Each number is 128 + 24 x the weight over its row's rms, rounded and kept within 0 to 255. Layers, rows and columns count from 0. Numbers have three digits each. The size before them is the row's rms in percent of the matrix's.

# up: layer 10 MLP up, 640x320, rms 0.0733, rows 143-224, columns 240-319
# down: layer 10 MLP down (transposed), 640x320, rms 0.0739, rows 143-223, columns 240-319
up143 098:110109116120122182115143102099140162116111180152156121156151151151112138101140163135129157125152119113163135141145096126114107116086110124156148127151124130115108139130136105142108122108155121097144157171127088115110112137123109107134097169
down143 099:120119148129112123153122113119133192170142136135111142137134132123081111138114153101096143123098128173138124131170134083114110149130135099143113102159129109092167125134134121131136129140099108134118120141082106139118153091100160091134162134
up144 107:154143114152099140095129173110136167120098103134114118123113102095138154122129145115148088118150147142135118148137094167145160136104131148143076098089163128104126173137087132140172120129129169127143122125145119121092161133133129133164115135
down144 106:130198121102145073111144114110133081119154130102081094128135120151142166067102142125130167166139150059117144176121141144127152144134113141102138126120129130068125134130140134127149173130153120151101128146094119135094158130129118094114146129
up145 104:135172088105114169127137124111127134104138131129104134122129144135124125189157114170115087100114135129144118109135131135139120110109117179108117170190173138070166132121105108093118132124114192113135131101122138138117150111102125095137110108
down145 104:113142130119125156133114150126120158112152127108091151092111134132161162098113128133171131098105106093107163137127116141110139083130112157106141089145123133150143103143161138127136117129152117118157083131130088141142119161139137141130131165
up146 088:090088112150159158104099125119131148147148144119144123103153113136164143128141115144079092134102112115165101104145152159093138128126153126170099098126125096096146158093122136179117099117132088121107113127113152117101096152133126128145077105
down146 091:129183123137144117162111120114159128122102123141148116144105128111143123120175175116140142143144147101140105123161132150151080145134138138117138140183098115121080111108138161094127119157139099136099115120123093137150076174148120150167145109
up147 105:099169128111131129090152152124107095107170148115165101167119138113127126147122161124140153152085126117138116142150100130131109140115099156145110145125153112122125103134143156096123167170143147135162111144126163121160166127150111145137102100
down147 106:138136161151128144114111097122107147104099155155144116124151061151161161088151116097158141131139117092134141104120168115128107172129106117112145076095118125114088113140119132146113129092131130123097112170106123153121081143120115136130140156
up148 094:111114094126112112072129128156147156149143172111139145162104187115146113161125144151166129103096137130137138126125099156134120149164117098109076153165141123137121130138107145117144142148104128141186127141101136142117111122123101134157094124
down148 091:104093119150115154162153064144123123093116099159168136127107123110129111121134104103065178153106149110179118168163132136134131139133107079152150089131091140118127167146112122120077113130172126131114185103093123117132112144149089124129121124
up149 095:121093111130045147089146148111120122113115100144096137125109135134079160156091114124138103121112124119159152169141095157112145116083151113117144118161147158104152092116127061133140108144157176104136140110101140140124105145151104116072130169
down149 092:160112140126154110121164103140119116153153183110142075139138146133132086135145149164114118137126136175118111111130105165139108133121149096176120124120113083127150103137095111131130102134074127112133143164111125125108119111120091105133154132
up150 094:098105111129156152108158175135140151125118147125134148110074148146088157118134150157143151137155142109141098163129108111123110135054143104115098104103124117090136130141156132151108110106098143079206120103143114110113156116131117117067102140
down150 097:149122107084094089147127078125149128122082091115118123118116155144168110153141139126101133142136126102120116134135148174127138154161111115203127125125112146144167158162141155125163116151129089156094114120105133158140109164147102126172164101
up151 104:095119144099097121122088134146130167136136128084137120119142135131151127139110147136133174130176128128155142118143078135148081090109145167158166145136095100117144161144124138134118097100170144136105189154136143113088111090147120092130094172
down151 099:124137117105139116115163087167112169162131125132115144117133096117104098112143121115203132114106112177117152154130123123129162098149145099117137144132109138144154090117097124126126140111135133150115138119148144101106172104127138108096112107
up152 097:119099126148125110122089136147132136105122132113108136127142120146126177111084176115167125103134124091131138147114092130109156123104147116150135149170118104120159154132135073124138106083111133116115152115136116102134149099102142123096099107
down152 090:186134090124128111099082136132146146151141140118141130146163099100151131148160104133131133082154179080148076088133097098108101098137153122108125082096130139109151076136113148112169129137114130134161136124132143151143092156136096112160131113
up153 089:124174134123154140117145113134130102151158171098077122115102120182152148155095152134119142171162107101161115122125116120104119134099102120114156136125077127145130160149144108137103129145101098138112110109130111117110131101146118129163109145
down153 086:166102112108120133151144134102128107132123094172125143144139125098132120108137113125119145116121077109079137108132114088129100159109131076112112108161110124117105059168122121115128111124135149129082136125117152160178135161142121114099148118
up154 092:115134094105127184142128124151142112173132154137147123125128123108115105137146166137131111127163153138116099123112108115150094103118168098165147117122156127140118144095150149144124132125109147136133098129153194151134128077139135114137129144
down154 092:142169121172124129163143121135159127130100168114133114175099097080121110135131136156105120131117126243145120161111147143134100154128141131112129092106117133131129097146133105119176083171050143117120094154122121114135100118127147132120123131
up155 087:138130079151123123160133146110134161150105115140141103131126122145097169108138126082111142090120127122125122131122130168161075146107121107135089120087096161101116169089150123090105124052088110094166090131138169136137098119160141118086079141
down155 081:088142146127176086090142133139131079119108111137093145185112151139094148165138108176133142120135129074101155123118117101133116115129136125113105119125180139141111107163131135137165131130123128110156131140187125123099140153105160126125126143
up156 114:132140091100093185137105110111121133119130134109117077163115126151129106156148110116143145149143129116133117102123121157125136090097101155170150132136114159087109126114100131149107118149105200143148096082153155129130164157177102091136125153
down156 128:111176112100106093141124098112112171145094132164136119119146135120117121159166161151149080091119128181125116094141096181166126098119129148097141116158147111133125130134123111144121137093131141101155136126122109103125134112132104112108144092
up157 100:123142174114143147127128108154119138175114140176170118125133140102125141134135177133158092072161118122120143135091115131125125084155146132121131085142135160202112130108113120129092111123119155105142138133170183137133101082111114109138095127
down157 097:121135150142134123121104135102137155113113128098136120145121138140114161166137101141089121160069085080135127094169153159096105132103089091147161160143123115057174096144131083119128120094141090108142143066097142125125144110134178104088123094
up158 091:144142147139133157181063126119130141181147118145144125116090124117151111143108119166179128125116143150128171120154108129144124159124105127113131133101109131135108111167070106140146142095135145098115097136123095131117148122163143125123096167
down158 087:107153126133114125134151138144136135093126160152103119174148117142171135171152114145116152128126141123180128154154139134130109127118099149116094137162127133103118134114125140109165111211127143098143141100112118128085155128126140110158110128
up159 104:145111142078120166093096125149128106138169088114171112131149165128148116119067172150149106097105114136126127141125118158144141129095129126172158119133112152129114161150136100151125053124140128119158138109141065109113116119164135118109072162
down159 107:154095101132112105084148140161080120156146141128138101120097147139105154118111119133097130100140061141111129102120154182141127136120158146116118111102097132125125187123139121133119122165150099114173138105102139137144112168113133113135143126
up160 086:106123130149102151089160157147151142134158127136127140138144114165109148113149143119105088163111149100140111150103139143096084138100153145161106139070135130147149144216144119138146111112151110132158089123121122101136116144115158166146141149
down160 087:131100093159150112085149140143144086093125140133139150136105160145116123144171147109121129137151098133107098157108146116126141146105129139123120131147141118120135120095107135128081089121148163082117143129143109119099156133139099109149136124
up161 105:125120138136164186182108160141124112121101109117101112128085187125117157112134174130143134118172147132096096122092129054172114146148135142140142103129125152107120118116110093140116131146106187099136110151149148141090141126107128110115077146
down161 100:075152147143105093188176113128145125076133119103102109133166123147107112155110125101113150105123134104160119152152125128127136132148118094138138102153147116126174107174158093119154136135173090100129129129133096107146122145138142119145157143
up162 104:145130129094131124151101109140133147138114119081111097169086141155119109183131162143173103127132122132160135140153114161145130119150117107152160104125121123110120097153135077128134107141161128143166136179183132141130147129131154110160092107
down162 099:137154148095151126165115129126135148119128106124091109108137114197153118129154163157125122144112102093113123130134098139116129145126122155133152105116156094158162127141162099137071120072098114166125140047109142136181108175144147191107115099
up163 100:134166082119139141136136123083112105100137126121100101119108112106142130173106159138129093144087130129132132111137104123105129123108102150145122136131073145106093133145123113116101130113145110114111113103113145171127074116201129142166087120
down163 096:126096132094107116123094112111149150113148138114135117194124126136116136128135095123146080126165144084096173108054150121170135137130116118123132131162133121102130117104108110148163112165147123132180094166066124168123170100130133090098125151
up164 103:062133168115087143133118143128116131106151151093086123145137147138132117131147110149133160135100142129100149130123108123110139114086129129150148098165148113117135108137116131145143116149104099161149168110150135160108106133159136150142121115
down164 104:130143115166115138120144115119154140133108099116134126137118167106128141099168140144146125167085093053147089123149174089093107141141116128110130152128141101155135134183133150122135136129179112123125086086109117140113138176107104162144138171
up165 117:124110100123111109155127143146139152172133145109126103165084184146076098143108137175108198157123141138138157089125107135101112101113080122115131116158052097095159109158094165146096107127171111150135110112115188127093121093170119097192106112
down165 116:126117096124115114151169096126135132139105096111085115157077112142113117128140101178157141159134087155143154106188082131147144153160138114093104125127082098114110143114100154164135155116138096108140139122146129132129140137143111136134091126
up166 095:108154121113091097131102129124121111139159125140112144151124150158131074157117103172062132120055171122128153142163121071144105146136099141172129166153130114106154104143161097119133133149156134138103131124137132119123118073128134138138129215
down166 101:101088132139152171121149116137123129144092133123132159099127132172107162142137077131135088149113174085126078124152159144148109107070162111140112139081101145135130148107133125143164120144140130119134129148126074106126162145146142132120143162
up167 087:141125099147162133131130147117129085130083118102112128126099145168159137151123123178106159176134141137114109144115139138141097146160106136155091160153072159119148115146131117119128088157099143131145142170097103133131140122122185157148135114
down167 081:096097092122095116088124131149101172151206089120078122144148106132119143150138092105134081134136188103141114125123110128141134111081133165082115136128142096133079120121202145146137139149141115113134156059127148119166120096121138170113094107
up168 095:171177151122110142114108145143120145126162133104152164110118145137115136146118158117106122129106148123164155117094126158154127149154137130178158095137159118120120098170133088143124133126147116137108133134122116158097141111144112094128136139
down168 091:108142153123158141133159111131099130109100105115110144115114144103177163091151092126156123153152091121137089122138135106108104107108173116123090137113102119132105133138139112123149122139140160135117115122131121103125151154129131191078122128
up169 094:135103082145142127092124116147136097149106111147123165104106154163103131135130133172132079142164123137124123128087153146077131077125140125099185147152145177116113143155148125141136120091178149106161169179130154110162102183142131122144092100
down169 100:156133158149105136171145131120127140112124147105108081147124107098164094124139134105138115071092100108116138122118098122196155162137172117156110124181080130166145137116122107132151141160106083132127073097138123158133140136130134129129130120
up170 096:110140125094134154094176144093103125093138127097112132120142121125094156145093119108130110162142126117144150148119118167089126081146118087142103052157159170112079119132104134148104152128165140126155162120141162157156082147138107118151141178
down170 101:144088106130137096150131123099117119126143121117167102134102190134167128111116098129142142078126118123149137109170120109099134125079119128106111136116123115126134129137159126143154113098149091130113131118073154139163096153145126153177130127
up171 085:139155125091127122115119107101130145086100094069099126158094130120116129147113125125087144115091130123132127144127089132131118112140096141134148131128141141113120162073117134097083147116122128099151192086124141130080127076145107141164072142
down171 089:123059106086072092121115098122157153115165138088157093113122139120141125115155106118134121117179099186127119105117112169136147119112144111103103124156124136088118107168127157117120119165135123142099137105145133094130144137137138131141164123
up172 091:160123108101128144167143149153158137142120089104165155143128088104160115127095124122141099157106128141153166148096162144160125121114129128163123101130122139149145148140125168172133164179113132121156163111106128155101091129177118097112127160
down172 087:141141143100114145132123165133128137112117143151092135082165104175109123138155132113110125071124125064104135111128142109110161078149158136108169111152100118083132083141102143123140148129093150101122118109115080099153161132127101155118138063
up173 118:101138154146128134132153137131113124145144165136107109152115175138068151094071157124163134102122133115134127122103152130066105072125128139173113104124132128180098112115135134161132122136119128135165116131152124143116078135103150110138122138
down173 156:130108149132116152157148113109137118078120116143133147099114141131137141106135123102093151138139096131166126101163171123086084104108115082148115124122056145158092168113193153116152119131163079146099114142054085142156144169162132178114128134
up174 096:171107113125080131126139149166136165121137119125140094176106160140134166115163102124134135143170135131151086124099116147124119122136114103109142151110136114125131138132078081173138146144114109130121145172170127115130133137116116144144134161
down174 096:165113116153150137148083092137147092183152158130150112139126129103119142165141151138149147180171089148138142164118138079093089131108099104060152154129152139138123136121152136123128137147146146133157103083120178131111128093151148105135098137
up175 084:137135153109163101125159144145144107155106139095147084127127126120110179118080157121136179167113124141115131155128130114103107106125078151128137121123144132143107132122114132137108151131097133082162161129162103136098156113155157098139109141
down175 086:137132090157145142146116098103141139092105150104185151137109134094175099146140082073147137138169147188133138118146110144155161107102175087117134087122077117109124095111143166132115117176144108140100159129101159123131125150114157155144090130
up176 099:140150122129142154125153145113131148174159156104134130138135108139148131162167151187091155162102174114156114115161132122114142119137104115140075130135161106119138133145108146104114141164107130119109118114147152134075132121102159097136112080
down176 101:191092108141129166119111132124110173114125124148124146131115098122105139109171145148084173118150135112135189065135108150125175168155133123117126124150118127094104146137157120150134145128124164099096139147109144112132153144147151159121145151
up177 093:118130131122076089133106165110120143138149157149098126178117151138105133135113120126115150123069153123134139123143116128115102150092098127129099137127111123163116097141139153129131130128147107148109057159117146148100081122132158164149122106
down177 092:144156060153161138119134106137105117121125108082179120122108155146126121118135102140117126172161145140142096123153123110154133136129164114135139086103093095098114097113087124147097113131141099132156183156145176123180111152119116110138100087
up178 103:124122112118139139144070135137125181089178143119140116166129137109171158149145169129161124120118139136130114103155128149138148131128104103133086120097178140070155099179150113119139157141104146144154140155147121121104161097143161086174102123
down178 098:079118103103139129110128084144153105113140118139123108116143099119094137134120137124127116151130171106108134151091174152153124158088097148090172135141115123155125106123123084117106124117097102163133121147143138074123153092135163115098120123
up179 080:132116169143148128168152139148105109133153138159133111096128158116179086136084095079107127100114117157119110139149101144067083140106139068126128184106106140107131156111135126137106092075135145157135123170147147142150082129107198147160103113
down179 080:165116084147088103084096119098166114118125085076119104135101160125105142156152127171096148139115135120142143122128131141172188107143129164160169076152112123126134098079136149139132139115118129110111142094141148120080079119149078168115137137
up180 093:067178169122136158129113142112128128155139137090167121102108142121108131092135124107140183098128129139107153129108088080112129130137129113117114139120141151100100137113095130090118165105136168134099165104151159120121148089151133173139103142
down180 095:129068130120135109132144127122132123079135103111106128107140107137099143109163130135122129167129158154105099138155120166085108157118167094159084103127107132143111173133114144157121122135114091118109124150147105160145144127123136144145185102
up181 085:120121133144117138127117100137141097143128135152119124123098155145105128105106134160131101156115140136116127154140151100086106137133114169196140155108120123174090127165094159162125102099118140126139105113106108105152121111083167147107085104
down181 088:093126170163107124166127135092135122135147098122109100161124094115188157104158112118173125145145136055136145130170084116157118116146155149103157112141108143104157105119134104131168132117140131091110126137122106133161121117141117161133124153
up182 099:064108125117138159100119098139091075151115106153139100139132101088123110137146181139083134136157149141129120122123113118146110139107109091139149142133095103171109131140136148102121135102137122142140112114136189132104075092099122121122112101
down182 096:155134179141102140154109111130122129131105167118123125121136092158139149138132105175110116144120115091112123145112145117157087126117177167123122136119114119153119089168108139108159118159146122123131110150134113137101159099132118108124133126
up183 102:143170126101183127105110106113116186160131129118151119122104107109151090121126170093137101148146139103171122124169125115110113151105120128171133119165136109119111106138117115108104102148145133138154122106138104177149135089124126123143103096
down183 111:090145137123138104131107165144154128099078118174131118143169128098119106160114091127101108116140132114133144133152127171127119119163085132119127145112132153148081118119133144111140147114096113146176123159128080105134192111062083117124132175
up184 097:097125114124143151127149148147104113135133159137079123130117162149133151125136129100105169130135135120119096157135097136093121145116139152115117170159093079148132189112127095125116093105136145142108152125149142155151140126146153163162115111
down184 102:136149146139132102149095074126118141118140120138158123087175097143076141164173145113143105099094173179132166103132112123125124156129116119136149119131121106157143092128125077101146155170125118130087135127110155130094110108126122098088143107
up185 100:163159163132132126090107158193138148179136106108165098153104137132123143147097096123134129118066129129160150156141088162115101150167148108179111129145156119085110112129105121093127125126117141090146139120143151117139131109116147126137119118
down185 093:122150126116090112154126133149126096123137156118130134108126132131132126143133147109164094119101108101101163088154114106165176135113094135067158098143156106130177145132125116153143124137145111131147138070122114120149168089164140123165127125
up186 105:143135162182149147162123149176137152161136122103139093107114125140108163097107143137136146115118128135124150122110131089120093089116120143140152103107093080089163143109117104128135100121132129146148166121124127126103119086110104103113136139
down186 097:140148127138146171109144094164132148134123144133173159134168131103158125114100084098146125099154106116085126152146143131111132086130149176113121088134127126104131123160089106119125098128142135112108131155123105097085148079108109106134157124
up187 104:098159119133131126131128153129139138133124135117077099129097110103156151118106117137107173153079136121126081124124118117134085140132137150160090142098163106124150152082085163125127139141111168143112083099150116144106141100119145126158123141
down187 102:102166148121141132153174145137124123125147126115070115130127137109106151106111100136104107167135145051090161120099080134162169143177159050160170149154143125141138130138109152113091142094127122112147132095111126108109118152140111124129113123
up188 105:143133117145114161125195124203125129152160126035152078110080133152140121152124143112112167133120122105116173160164073120109121115106143088161106159142090166097125126093095096125121119114135110121127136123134139121138156103137157153101103134
down188 095:141103141079105125062130124134145130160119142122103143136179141124148136101100113106175125110121048091089149110147123101114142148130088107106076094127117129153149069142118130103138126142154157142100157120129103121129116091115122143155135121
up189 103:133146097178103150110155153099143135133106112112098126154114126181100085131141157117118122196112142124155128162111116130117113119068096144128134129103099116108113154199168152158114107111135150115134127100122188124089081165157125114138104116
down189 110:110115136100128150166103066152124112145147172118178117112143153109152140128149127142111114103109133133114148093130139112162130172174100102165124148147132121127152123079107124132147175122106106125130131137102102134110161130112130098103127148
up190 104:120127165132143103097128119133120156122168186085151130159096136110123149142121149141137180096116112098093173101160101144105108079094116129166108128143118104116104114071080158154137143105170142104148141137132130140144113136121158144120124087
down190 104:082090125149131128136119117091087158138106132147187125121126077098160122066124125099123102174110060140161148077137149102138136133125083129131140098110069152137135122111140127135089109124124124122138150108146135152164127118100127142161115087
up191 104:133136100119167174165099142116146134123107143134138103117156137136074121135173170146118159090121135128125134155091143116160160101146072158153145111088114125105141141133113124149125162159136162129145104143098116127148142132126119140113121147
down191 104:095158152044120129133087156141123124107131135136137143145146134110107165109151115124104169146121118055135125100133124089125145143112139111134126143162121124141121137118161157123151139142128143136114078150108118154130104135142145130079113102
up192 098:100150096088113123147114114112096064119152131154118149150149185159148088145140142122112133117132143114163123142115117123110122145107179153112108130153112091109151105119129104132106146108168127161131130130100153134108130103141118144124113126
down192 099:144126134158145187154134148119157153114170111109094149145147157117094168191115101129120134116123134161150124156114090121118127108148158069140145141121129119124140120140116117158149141152110133134141137144164085111111187171140162100115119105
up193 109:116103130143130094082148170138118122133171120089126109083148181131172170121110135115110173146110130130118105143143131124094113138109087143144105156130168130130113136134154123121115144067134097117129146132120153159116115124110168112179080137
down193 128:087112124145132114148136116109135126104100151098149118055131108130160133117126141125112137185146096089139160163187142082118148128098139153109109133130097132068109157110131131149119123141156114113127138099115108141137124129121118144120122146
up194 107:131140122129105167124131114173108148169144171107106151115144168136138128164043168129107146117150111118108126140126114147134129119137095110163148119171106112126125135104090101177135081140108163097163122161146094131121103125119164099146131078
down194 104:135115160149126132119100142153109106125123133126131155136142111133121092116121081130129118134090089098121164088123139104126142175149140157144131089149178115072184107149142113123095154138119149102119152062098145101101133129087111085114128130
up195 099:125194120128135117131106143133116128109151104125136125132096170160137139103142127112142132120120134127128079101096178101130138137152095110099088118135141173066163101129141160125129153173144161129094119150158099134109158107157160116144115113
down195 099:123114116128138096117159130148114136100122175090108106118091104149071120148109177072110128152129113116136167162145118131111149201147105132173114130120112068155136143147152107118105079117138115144169163132082117113098125100140143113131093128
up196 104:121107123110124138075091131173142108154154128089097082146153150121148142163107150115133147082105125131101130120133141098141141146129143099103137196081165134127132175149170125117128148139125116151135150169155123119147120125117105103194094156
down196 099:123155136108114128143155153111123117116151137092113178127137139159106121106146122164137123145165123095115130117174078178114202136100123114144135110159149082147140112145117146155169131126136152121176094076084150121082093136154152155102129111
up197 101:150156104148142132121155147097121132105130135106112127136105147179097168121112125161150150132116126124125106131101134130086129070104123093114143138152138094103151128129168123146114100085139142155153161124128117154153084099156161140137111116
down197 094:144090125134089132165144066136102114108168151131120121167109150143129113122116117110111149189140090093145178144123113130139135152121114107123161172121081121083101099150137151106111126174136094095124108145122134125210131176143129099105122121
up198 109:124120108136153149137144178132144143147154140093102144156115155159139122130142142140120166141130144118069175106142123115132130106098154136116109160122083096111189121152135145185137149118151135119140169108153156134043092130164134093105083109
down198 109:172128116123130113150113118111131112133134136166146146118117105188142152074127125112156172112110112144132120157148071169126120136133153138148163133103084117115108136127109133135132137134139137104118127143136115116096102142132160088132126112
up199 103:114145137127123117166128094154136128142152115117140110106128104122170166130157120134126119139103138125124111135151125151113126078113136134147146169141136114108123141110151167182132127138099149118151105178149145126138183131092154110178125143
down199 100:092159122151093162136113145109149111073125087152080141140123172136130137182140122173151119137119139019105096138116101119109068125132134131176126149125165141093129099144150111106136117116122139107097149124134123115112115155144129099143117125
up200 090:145110090153149144122144064121116131093120127148109113099163143146170160163100140151142116168136125120119111171103127157105140100160150134215147132147106147122128141156095102140122107141111138132150160108151144118091139149104144108140131149
down200 092:162151131125143123146094100132143170124107108166161082105105124107101132145178136097107112072129050149122164090116135130171116137149124081107121147133119117127113084141141156131144109122119139106095051093139111144173137114143078117087111106
up201 090:127150118144127118103155172155174086107133140123121142166120106116096142126138121173171146115108149076079141098141111150111141118122136180154095140126135095146171120163121109135168138102161084106165186154139120093165158138133124133116146114
down201 078:111100115142127135179068115118081146133140119153113095136129133153156140197176088069115130146136171093136125124138129118141178107112132117119171123144069124129113112138118110098155121155120126123111106153097133152129124166116138109138127121
up202 103:108184142134083152126126156141131093111137119076086139122091120171150181180086175132104134098130126093110124174140122137134132128118146184169153141122124118117140146130134097117141124103098153122164171167129098130088123141120122147138115129
down202 093:154134105120117127119116117128119130155155132164129125145093114123096094168131125106119108114122087082124159076100137098135173156147129098099128091112102122129156049105117114134165113135141111137141100109127184172118116165136087137124132110
up203 094:133104126135155133098133093124115129142132152128128124100120130126126112127115154125082141104134108123076133102113133068161114146109102149144127102126127191140078124100123107127125120083104109127092141132153132127130127101124137125126095169
down203 092:111191142158146135130106128123127151112121132115109126065207104135182144132154082170139107199116071103139117121125134128134134124128080134092084157121116113091103110117102139115108144125095101100165137096100134154137151101156146152185100135
up204 084:118131123145144096156124133128138129173127092128117141116128096110088141117125135180132118168121125142113134122140091137128112125144112169127139158086123120136086155147163133145089099122114149105144164108176156121121134094156131166114110122
down204 081:146087119111117147103119138167137131072107122127158089097138141111144145099146093108111171132104102088162157166149134110129108156121093093126154118125124069132126135130122154094095119169129111110144130100102151115119123105128111109182117118
up205 108:124147151114145141140138175142128106155152143090088160127163124170118131153125154147164128123142133109124128144116128172126152119102084133125123121131171126130162127185099112134140130142154129136093149177118155138153135128171122123126080129
down205 114:102153112153117144142131141127123120140127117109169126165114119177128121093156128124149121100131140141115110097110116110149124149144111140126102106146145145153114066138114148154166118118151116100108117143158145132116104127107076174103131122
up206 110:142118106145148123124111131118141114131122104121105132141151115171131108140059133172165171120104142093106151138108121117111163091148107124165173124123127117152145104130123157174157141124137157152087141131169110134095125182094138116106168167
down206 102:116153103108146131132144141091116151159162114114139124108101154151139093144108159116113159130124101132137145149130106160113122166103131126111139137143138129117122135149142150119105132156171144125084141122102095140149154124146110065160120165
up207 095:114135146123127154128191116151131123118111178140143084130143134105130091108106160141155091137146125125133176131128123105119125110130062142110170090158164138130140149141109147122158107115162122099141196105111122127174155139124104119141123154
down207 097:096129123143096143130134066177149133130104141159161156116150137160125152124157127135147121084131174186107115125155158110130128123088136130131112107142170160100143088105131122110140142147111124103140163191105128102179142088141120125147118104
up208 108:099160097122087137157126100111121106124124084106105085076129096141104184140130123112116126164120127121180127178077123143136156142123123090129139125162112121125093176136103141144052138106150130108128132099137145149080084121176150125126110152
down208 109:131098130089126112102104171102130138110144114115164123142125153098180099098104116077085121122148121120116148108168180123118172094134100129124139116135106125111134095079155152159150137124114124200132155141118167125112142184146138172161114122
up209 099:115152088123130195158080123109135124112123118161105110114157135122095147141116144154103077100131138088143137123116127128185105116120151113112148119110135167092119131081132120178125115148173166124106149129140129159154097173133119150096128113
down209 101:129131103107145123166123115117131150134104134112139118119165103147122125129131154125108130143114169197111101121130125112143151128121126142071144126166105148114125144153116121171130145122124164107142152101109068152100151158128101099152163094
up210 110:126171128165165142121114091147126135134151123122107135139115151126126112113117144119157117107091122129141114097084136167117187128161136149124140137130162094076114123149114090149128110118095165137124152125126105135102129096093153138167157133
down210 116:139098129159125144100145108113120123142110152110112127130121145120125129092124138110153088146106130138101145106151136121103120070136135154123151130110110103125150162112110163140123146121122144180144118140118126134159152118127164165119095106
up211 105:156152094116091166120088090127136115115123121136092148107137122169130172177132199121103140141152132095116127177121134178105166138148098101161120149133112142156127160150105117160116137090091158125099122167155131132092120101133133131107128119
down211 087:125150117117109087141131135144137137122118108091164137123095131121120090117115122113090126115138015072154140097120138138130127112099113144130130106091086110108133113110117177117135161128157125148125094105125123182130129200149134160122128126
up212 096:128151128139123115109133121126138135168132150157141111127129158127127100127091139123149099152122127125144125117107094125111142092111175130151166087131120117181091120119108127182142076158156152127151126099131095087131105138087132119122102128
down212 092:151117167115124133103142071153122159150087143117190123134108146157106097130107111154117077132155094138112136138162204140114131141126110120139118106128136135100139127117117117102126123158138130152093140147131136143149150104155118101149130127
up213 104:106141125186139156166097175169129124152152127095119058119133127169150137134083141105146143096106128109129135177160073103148135114122138117167157140162107111071124166125126100112139105080138156112118120130117162121090190111108139150134140146
down213 101:127140113098094133130089103114138163103105127147109146114163133106109122153145145142107133155126134109112109103114127162133092101102119139120140139063135105174111169167107160160134155143117093149121153111147154140170080149155122125116125154
up214 100:109126129109125153131119175147154148156139141124083144166137133128088144159093127146101192122145151119112152126084152157107120133089124092135125135053146149122118117085124140112131099157167114172156147124159157128077119128147129104155148153
down214 133:141112150093128129118139154125139120141134149098064088147146150109108094187132125094188141105121124138129130159099088127145110146098153144108174129122164107125148109115122092131152091140137147108155179107175128151090119097110135076142109122
up215 098:109126123179130112114163128152130130173144109130149087125150089136097124115157126158103132176140128145149107127122141142097117089142113149127129125097100120106147140144132076148095126124155112178143080120146110115159137126126140123082138103
down215 096:105130111143128120132113116079102147115128153093139069139117099101154143171096142100122139108118096194130132126098085126146146152144146114105140168150113126109129109129103086094091096131116151150136165096114131106162135126122111122106149152
up216 088:113201161099092136120096115135111110157117123122098084142119113128117171178130114136079134086138122106135139132176108111068088118106108120149132139146146163140144151107129137131078135092105144134142118130136166155135115114183145124120118141
down216 093:147057132132097148151147076145112127130156138118139153124157114122118106109138129118117141184093130118121149126139136132148109153114129101152087074119098109122123077147142148155104107156145084163092135113068111092139126097111111150112120156
up217 104:117131123077096164076149128104136147166181158104117137138106122100141158175109091138141130171128131125105183132131125096148108110119096154126145150151124135134127118120096059138119098113134135159156174094120107134161124106119101102144163147
down217 094:153126128153126160126132148146117098129118139156145127138155115155134138089135194140101117128142134048124135081151132131098079146152144129114080115125154151110158135158119153119125106127117119138158070114099124130117107143125125123099070060
up218 097:141122083125151095115144123121125105143117145170139119149108125104122118123158158173136128106066143115186082080150130144124116139146161129150092135140177077140117123122143151106148132125131148121206071118152155133111163101142131124136106101
down218 092:140102184135104180121130130056123111139151117147133186157118133149130070127113089091140136118131175058100138097121135104144130131139121113156116109141154127104110104136169134116132103103098129146172124105086139153117169125133105105148127165
up219 077:117141161148187106099120126150115141175143156097189119127127120105170140082131116147126089168172114123115124156099156131136072130097089180166111131153119132116095105166121157152113131124100106129129114084125129141145112122119141118166110141
down219 078:149072141089102157122120165120104111123079086125122152166123184115117106170147126125117131115080101123141124105142117116113133122107142093121141108115080112143130152128150136148138107125126102143082109167072118137157107146149132130141122116
up220 115:108106183127164099116142145179134135182127158112152061136137122137103127100143151141168168120099126140150145130156121096095105103119106125140101108129118099103141128154142130134081110118144146115153108093096138132134168065148145123123086127
down220 114:139129146127126122138145140072109115107114157128109153139143159108078144160117112141128145151145086102107159109095122148131119112135093158146168162099115099161102138111088114144133156152088148138133123132159131162107114129136128129159170106
up221 110:148129172147082153087115156158134111102118137123134112157100107145117139097119132138128131109155115118111162119113156098146107119112128156102156137081121131137111115116089075180127125164139132147105146180143167113154150109136125118120082176
down221 112:109155111137137138126122119116127113102114091106147148129112146118148146137157133163153112122157076085160117163096082110114107184125103100116130162146180083117099127143079103161134115190114159130154126119136103120155096164131125144126163122
up222 106:129108153107132140105077151134141143132097125130117074127115137146162101118089173141126118135134122120186140087062147160139132157154108132110123109107107122147089148102093105153143107148106147100140100189115135148123146159112112112147115173
down222 102:110153116150111144132158134119104136151108078159131161151096149117132142106133148135162110138111143130118104137146072080131138176113089113132128149158167112130150093139114115148119142084104148089136099141093136163108119113145157127129137083
up223 113:100101121111080149091150127117130139174115127118114140127142136157120125128095163143063161119102185120173092139104142150131109116097152081145137132129161152136151154100123135138112136138143142145138152138144149130121103100158115113106137180
down223 140:109102134127123107152086124106116140153130138171102138102163116138132145152141071091078117160152073142124143090093152128170136124095148107138165133131122145123084127097156132097090154139103163131117119106076127122120113123112103111092122140
up224 109:175101137129145137120123136143143134145099142121120128119076159138162137151083110133140124126153157147148119164084146156115099114165107135141127166118141105102116146107140108138126119169153144110123128131148102122101155148118115124138148127